config = dict(
    d_model=96,
    head_dim=32,
    d_mlp=384,
    vocab_size=8192,
    qk_norm=False,
    init_std_o=0.0104,
    optimizer='soap_variant',
    lr=0.00619,
    beta1=0.95,
    beta2=0.98,
    final_lr_fraction=0.1,
    seq_len=512,
    z_loss=1e-05,
    train_tokens=127900000,
    steps=2307,
)
Each number is 500 + 50 x the weight over its row's rms, rounded and kept within 0 to 999. Layers, rows and columns count from 0. Numbers have three digits each. The size before them is the row's rms in percent of the matrix's.

# layer 2 MLP up, 384x96, rms 0.18, rows 264-297, columns 0-95
104:428520458453525460405478512507514469397492416503511466505414448502496534511441494353425497444501445516423485481464475422522478498561443482450488545426471461466398549426391489502534437473456548464542518512408475450461430496474630448484589552486554464448483450501494462526440488494501438472
114:380518579432459555482485478478502554446420513535505558551466466524514552497512518528443533498451599416428462495429588580485529481478532522428464474486412467549489499561466517540482504474424502546445525459398482449495601533595515505541504455547513506426478436446564408492532483632526442526
099:432516447499534456484506511552498533556523451514495465519474482583476553546531505445622515473499470439450443443554507480498454438465372507461497434527569483508504398445508526531437514541473482515440495519552544471601507615485601543454544569542529561518439465448404478435492593483393580517
091:508540528436638473510538574497444507461506433484465520450586478470395457587520578473536459574481524506502452495579426510473539545476476440470392506531517531471477409597434496498512461546570498491539452532422545543522459426581512571537475493497458451517403527427520486487546490487548549614
087:474476482473518502440482548519577466544577466482492477437537434439540523419466485491576498472435519547467543527539565433464524438582536489594415571538471494603426514540449548447440670434498445483525435525488576526485562484479452515592444564434530486441476465474485470503477553571514477561
104:516452503491423477512463517469518541468430390415524526611456489452488404539396379522455486563479514474462516478492494430540549495521534568556464534573579519564542518437502517600550585510564562473409517434583460521487506429556437492566437473454564539492467455513473548532520541552519529507
099:588433477427540561559529537588547523536475422549538539508537520517492508557473517495509479522538408576493505503452503480410446625424472498481513492446454486584374507511461544514539347443535434505525454476474498480524452421412562566502522460438424418455494482475477500540549538540540503471
089:487498497415539488513432444462552513544642435550498554487540453498496507413518486573556496521512547570499547542486511417492565498508577583540449518481371551508413513529372445527526510486608539523480609463454510505611515482467452524498462456549482532420429448499521449518499499513462560525
098:437523512553553517527476521475465523450494479608535473549437623591540502519513444513551476458520506574545552474514468537461503495517452470586490498507552489491464436378553475530465632426482484443474336485452465469524493490455543551556521463482567492445436458443563455540586502586482457468
102:495485479511532455512472542527553520545441436537541419413507475510516506527501522564595482480559488531479530481487502457387416445510612293555478496419573470489508580517513542482438559493545461488518460482542545570515533533422494536512464499468515498588466453486575591387529511501504513530
091:517464446532483421548487461497474541397473507421506541616564573395484495557511551551410371546474523476603523472545498486478503496484534451469477582562601521479400543473564501430474518477518507497446441495525489426516529509518572575583497474548459551511471439479459524425560573521562504495
079:479511460529460486444477485473430496485442572484583483354479566352567546507492474465569540557567521407506497473514592443434475457455458485577505493518501540471494537595439458420417554438451531515585530443496541544429492514545474511485513498569543495382480548486551489521474440546489469485
104:506503448432479452541456548486430488609569456500524540451490492489496441561445389468479535436604511427547450515485522468483520515555478487437507525475540515431437438452559429494548463519597561559503596524540489464464512453489492609557555517467549526548459530620542516417468548507423556416
087:534525449517455449524506480503497442490594507489565646491480459448531496569462561437500556454542571489472499490531479402419460455570546431496517472538519638419476417557379483445463501505537441554501482507449504494616504429424478479503519499552549483524463477518462622509536536536462481469
091:484536554556513569468518602542583502491547500581603514512436498514500457422549504406570515460549444515505479489423516501548508502558500596508548567512526510499520510417428540499472504479469538498460472422444532490451400472485632507522484437577559542401523346472511467512472524429484511544
113:504518500553537472359530533644495532448502461528493532470627432430468415505520543513494522416430515529548473479468570422536418576469523432491485455591509480440472519470512512523562482525527528589565548378529549559510512516520451560511529483483547507551440527493461511444439577515531469567
107:484536451538558426540564542510454477534446464486583537529444555512511532557508539503539459450483533541424501393604493478436471535497461498447455482507524519419474391421537504519489503538535458513446502631561564524523543546546540495479551581475465463618482550495503596430383527569440501447
107:448387518455550553620479472506557570500513605508519569534461526506459522487528495622479443552536570474632539420546410538491505555531506464540463481513585550453536465587477437403553503548504467584502524567498436518523538472552502510550507459492516467591478565464528514463568507477556485474
132:434541562484522538526424534512453531503528433493560499535426565378422424596591543501483425530499523502582454526539512488451573499562526504477483468559469559495522520624534485429523450481552562463444558579541463500496467484490572493539427435494457543491552388560562581581524486499546506513
097:485550443418551438442586530456511531547559538547493486548537530411465496426496576530530437510501471541552549562422513472536586496469467459475474564529541528486513565493545473658463525511545477503578420460542559478424522511432452529486419520554434545539400466525529429428503578442458448521
126:538487442461464525534500512447548506510430453394555440483484568473454491439525528463523541496397455492507455455525627572471521499453543573480476535494394459542474527586464508415466457457538518589532570545526645555543514534484506495502510484555533511482461627535471427537437486451513589555
104:358566512454538424445457521473503575425458578509521476519566467448444484431540543518506450420484506499544452509442502507555416601529445506482464509537463461565574568577523542555499492539555513579462466493509524506488575473498591478524461510498484517538413451432509589425605421559541469534
084:558502437562382481475514466346522458498449550370537512512534596472552507529453535479547514504359507504498491515642431542413500480529443456460515415454489443540410499536548493525500569492502423430530479549515478515492490551553421515480476513498493558529514521526494509455557445536509555489
119:462484572455450502526458479511557466480473382385512494466473535507531427553540529494513461567578473455589413563496471489485564546458439557441401441472495478509507540516544507470510556458362482566428488559492537508542486530479507547482553523389582501517510489608515419497609457473558507514
084:546402559478494491530521487517510493475462492485520544464513514458467487473514465505512461453573534473511494472557532459514507518536481593369411583416504481498523525565475561490451452521466406651456449511480441401568479531559508526541605376505504574459520473423513454502499507458529629458
098:674522478513492475529545597466491542558488506611596514568506498509480502515561577446578517496589510539421521496479406474480499476463537553532470461479535537439473536580580469526504445475516522495464396510591509498522495523495451592495468547522497422538486512629469410499521530545466534560
126:503465417499486598520545541564471516525508501545600569512447517463480526477476496438497499484574557559550541557417519499491483412477603469502529450551603488388446513556464471455516459461471517488516565453481487627460405509448491490400447559527532515521544438440548542523550562539542455393
112:560518456546485477537594543508485482506563499540606547604432467461473454502470473600503480545562473523449447460504489522557480644536463481423476413473540489492411474575406408497505534550497501574546544523465496572532523546615474482565424519522529480497493509455408435464507519402511512491
125:556521492370434493460518521466432502531522375594571480477483598492455531603485520593533530459523511473545598517487410455496496385461487419475483500450484492496434523443563476472490494539565509480476403540536439420478448539443464524490561442493481590431512493495544436500437508482573506485
109:522514468513455523508427452540546416493583422413530483552542446518483558451486494524451458558470542485390523453456528475495590486573549482456485512456475510513488498469472539517553371546467612471521512594553508612449394421466567410469506485458442501537485493451515448450554540544464544583
110:531523475586491471417478547493488467468506577530445532478534578486526562542525480480495457495455540612537543400529457524528453482483504512530501522337470492505467449481576503509513435537545399463487447583552498451509558460486391471478555525525614526542535595611495572548448446480517532567
101:521449499411532477444494512523527497510564479488469533468536487474547524577515484543561514419537344417544492531534608527442566517444517475432498497377524444517435419534497442545502451478520575519543477454488532539529550518503460573423550548548453448540352479438533435524441487534509552448
098:507532445575485458509588542528530523445441562445557489520521526488473576462556481610478451451379581501564518391507404450504455445463457456466484462496509578515453468470484538455479573502580403536469543487476541545527462514502532526504544497580517569512416440519479530351439446547485479468
103:567482480466500510464549549483464479508501505543517482483501518429444652465465456517512558458401468505618591486441480522475487388632554514547419518528498488476503555488525523459548535482474470485422510515454509501477598433558461522519463568539536512627551517528559481492542485571479479365
# layer 2 MLP down (transposed), 384x96, rms 0.159, rows 264-297, columns 0-95
061:577479448469428474531506456499483499551511532506460454531498513485476432486492528610549461534503542512442438504583518562504438457427493539542489441595520494509569472578576506458454577484576473490372464418491523570490501428484350553496407389461417482504558562481543459500545502468478530471
129:418524513518528573521485511577547528550447478391544519394555474384490541487447550485570560430495471489520617534519479432509470437452551556487568451491581553560519484459475508535450555424470573552523490517547527570501495504471508489538535604477457439486522559480508499450546513341533450494
094:531516537508525508488514528421582521477513541504435529551528524457568376508470518528538517494545405522543490432417534535537488437556542397442410503475473521464486511569523582553436511486546511552538577478514459590541500465414483573521557510486435555511499585531558545632615475514571527458
094:481483451505463515443517518447540509470411563474515459556549560507593507556507451536494588475578452482507492515426496503552452463486370570559438516578504400446545533472532529427435477469469540507384554493455569403605504535416460517443544491438504490518498559506472498489465432608442480482
103:460515511539503494636514365590545564517449512497543482540547560537486465457581453498536470480593509603501466464467506566456491496477461505481574492486457517524503508467540534485454448398515564510513478462509436543490565423491424496440467505427477465422543509611480458466598404447534419440
101:480489437552476402498568456514438482440539479604505529532518511566488470515551515420513532500492530587513514455431558563478515577485593495541566490465527484520511499515435472445395405498482527542621466491528586429494426547557513473567482520487469486507538465473473463478366529403428480394
113:522536374477522571440514499651539408448426447468494457520485472535439575509503460511485494546493418621497569518455539491509407560552459433515525559492473485532533445520532593530501471442456403471510500509535486472542445413512494569485512499541444529569445588484530530566527468528488506398
089:605449396513544464539612567542463536472497524491562493461497473522410425477451498515566526507481509513536392482526532343489405493548394454565498536485538451437482461447555544538451537395416519468480538473580497480469456506447504470471455483465510479522491509544432480509458532607470452509
096:568494432484473413426519465488467498437528519504457621452554414392440497509529503439395543588509614397512485486517558485579566493492531543490458509489513471515543551527485492470553453527518477478537530583552533474510492642560513502513502519539443493588484483532423526520459451384543526541
099:476512561538441544522516442421523476490417511554478503547510555459446512480420503474432464515467540500531490501518405540479551453425449562492507397431366515495502437544380551524495535503404523502505487487452448525538492467549484475583492481535436523543566549519516605541490427394591434581
107:414559407471544443558481445539448539527502492506482519469585563507541532491553523467543550522530572518437582478448587581474441492407527427465524531452535491539543470582529515571471482478567457401612486490467519507521643455474452540515484539427437466486450465477471447548613458511548509492
082:456487415495529440548530551491564528526519410564502361509453457467480472408566400536503429535422425545406469476451453480584497488496440495466510479461521524479493522420523574443445538430486547401464470516615545468486498413462499468445456502574589483551504509458507520497464582477451506489
115:540539451474510493557499391415516477524501484475605501505504468496536469478418541531460408507550552478498445464475438534516422525573538502482469586505469499551435371527420459435555619550476527549508500494522483488459374552595571507518516426544463498538541474521534563379459449521505462469
100:570470431534501487541557519484536493568556583507426511418531523463554505505522483501551533415545551453548593439390485521478488498373545573536519405510554451488500487534530505513450517573560453521523514571512397535488542482595520518561501496466483482591596508589447515533485446538557452399
069:508531408485503450554524373508415469454489526479455447536563483560563519552454535534543562507454600493489495513548513530494439472515530389509534457477498502585477520563567475476528519537554479460582572569526451525525545539574427467463492513456454445632533619567513545488497415523555576539
108:424567452506457530385569495550521515577516500435466442448545541539447470444447482537483543492500557441492470524516605526505504516583452494564528449525482511419462451493547489485520425511474500569541515507461551430508507502559474436527456495405407655502602560439480466546607474502422476473
078:508474538424474634450411391527460452410557465516517479479478520535456478504513510497396556506459454582471440526475571553519479541489614472546541515486486504551524511539472523475528522479476508509425492428467433543532451439484455508499478396488588501346489433502453507526559431396544504493
103:543513503542598501578548429524459552422509503516580549519502543465541548440584555516512515460513472525482447544592445454478445511528514525552467485524575425499584565484519488411509492481471488596480591536402499565490499496574524417452437497402480400443508503496517489489606459549490543617
123:484491552494504521475581507483497497429403612512568443415516505565381424515481608596531539431507440576481558479500510490444529482471599487372562449491542527544606511442470510555459450504455550523558510448535474514491509539484428498539562484483553546473561557555499560559505494519532559486
117:498544544510548516468610502476501539506506504529516437552400457406426437400404615464497524456459532570476518504528532450522596525493513411529485503447533456467485452483536501610450451374476486463562516479508511438439550473505482538489461576462501485460453444561479388538520465461552416532
097:489452533527554548606502525576496488485556555569501584556586478623512518590518479565536441497620460586503592545444397494536478511566464433510561458500563487466519535443530462554540577487446474435468490501548458496499459453541502527511556504469572533497506420462513556516561571568529480426
109:526510468535514552528485444457490492488466534516443584436452589581506463390511492531525479552546474522497529546495545558548509611472439530530477429489473550493528590568432466621497615423496505506487480499525501481505514567497413418525526518529559419566492545447463491562498416530402536379
090:567443529492469563530566513396585478506506493500497525482578643433514541478522620483535469474374465468480507501581476503450538491421456513480585458462463493426454475508453513488543531513510494547480537530442411418538520502561440489442476483453535520575505534499466462431546533593585590437
123:501567470385438479485380502465379454431491468464576549496448525524613506543427446539474526537570545503427468441514536562462514505526500483423536488425473553467492445605475543582576474517547528518536482469419518484526570548482499528512480549549579522457440468564467507537401540521559514445
089:499512489432506487502513386551502422486548557514511539532423474523478481543545490508466501493448538502499519537594410538480543399607458528618660424487546538493516554426522497460476524454533491459527583549442506427468461554441530518456458520506489469502471412550540576501388530539423534487
102:522553481500521434554485426507551502425493592459472536496506600493546616567514469465490452573527489441433420539488513482476468597407510487457569482554540562537490417488485472494601465521534549445442436538431584527492563543578480498539453482435549561474500536529507534513596504440535620471
125:542468461534472514560517463565478443424526556565638574578446460391445523438450541442510571443570453468533451486444479463545504446483539562479494488529572471437487527625483404482453570469531494584484512561417488611457495514447518538455495507552549491451542453440477537520450518453512481503
120:487429436496610567593570503556509481522570486582500469534474432440498532560439580479498529558469463472489492521519462497539507467495511419400564502492555509516443546558474444428468519482472493452482422509463478443475483552610557481489453531527514455500529550397467371488490488331488528518
103:478520494542516518532524470517479525530522584415499445459478506495537597435553523430450448514482495556454465472593545464529577541552585535570596495536532468548568443593485546515432531452419445541561576484449507444436586473536597529562464455546475418611466489506444501464475442485449476433
125:524533502430471494563424535542540399484563427489597570500509465474494482439504426506423442528436550628391541542503547479517576467532497430527476452449485568499442521519531489492497474535502563505643512553530516550504471448555598554448545581499450484565471436513546543466434482433507543525
093:521561535507522571508451442485568483496467427538551487521463464475443533486571529503514580488520523490449460646527616546508516509523475479520498500661533556459493536571483477489507642433468564509503571473466490542543499541570580538458452520469400467495451489426511447475599492526429518448
107:467435508506574478519642491519576439493455477529464444550466482429590560523504423511540458508533441477576429517418519494445519517547449548525540573532536488492486522580428449578512511573389536525393573391546506560508555539508506472561519494499488456543559518500507521465400465535536476419
093:472545484481504478643529497479510518515468529563505549474500425582447437469477484562490416606650489552509354465447477477495490400454512585638531484540475497593513469558583578546533519402554495499551460462532539526455489506511505496518516439518531524472471493461486490521534503494458525500
096:500513529508575499515444560544481489485590479453560543432456477562538418578501535507481445446581524444358450525470460648482539531442468497538532526504490472540452515554511510538519452476612554526536490441587479482561365550489543542495530492442514463449431493448513483567460477460522484604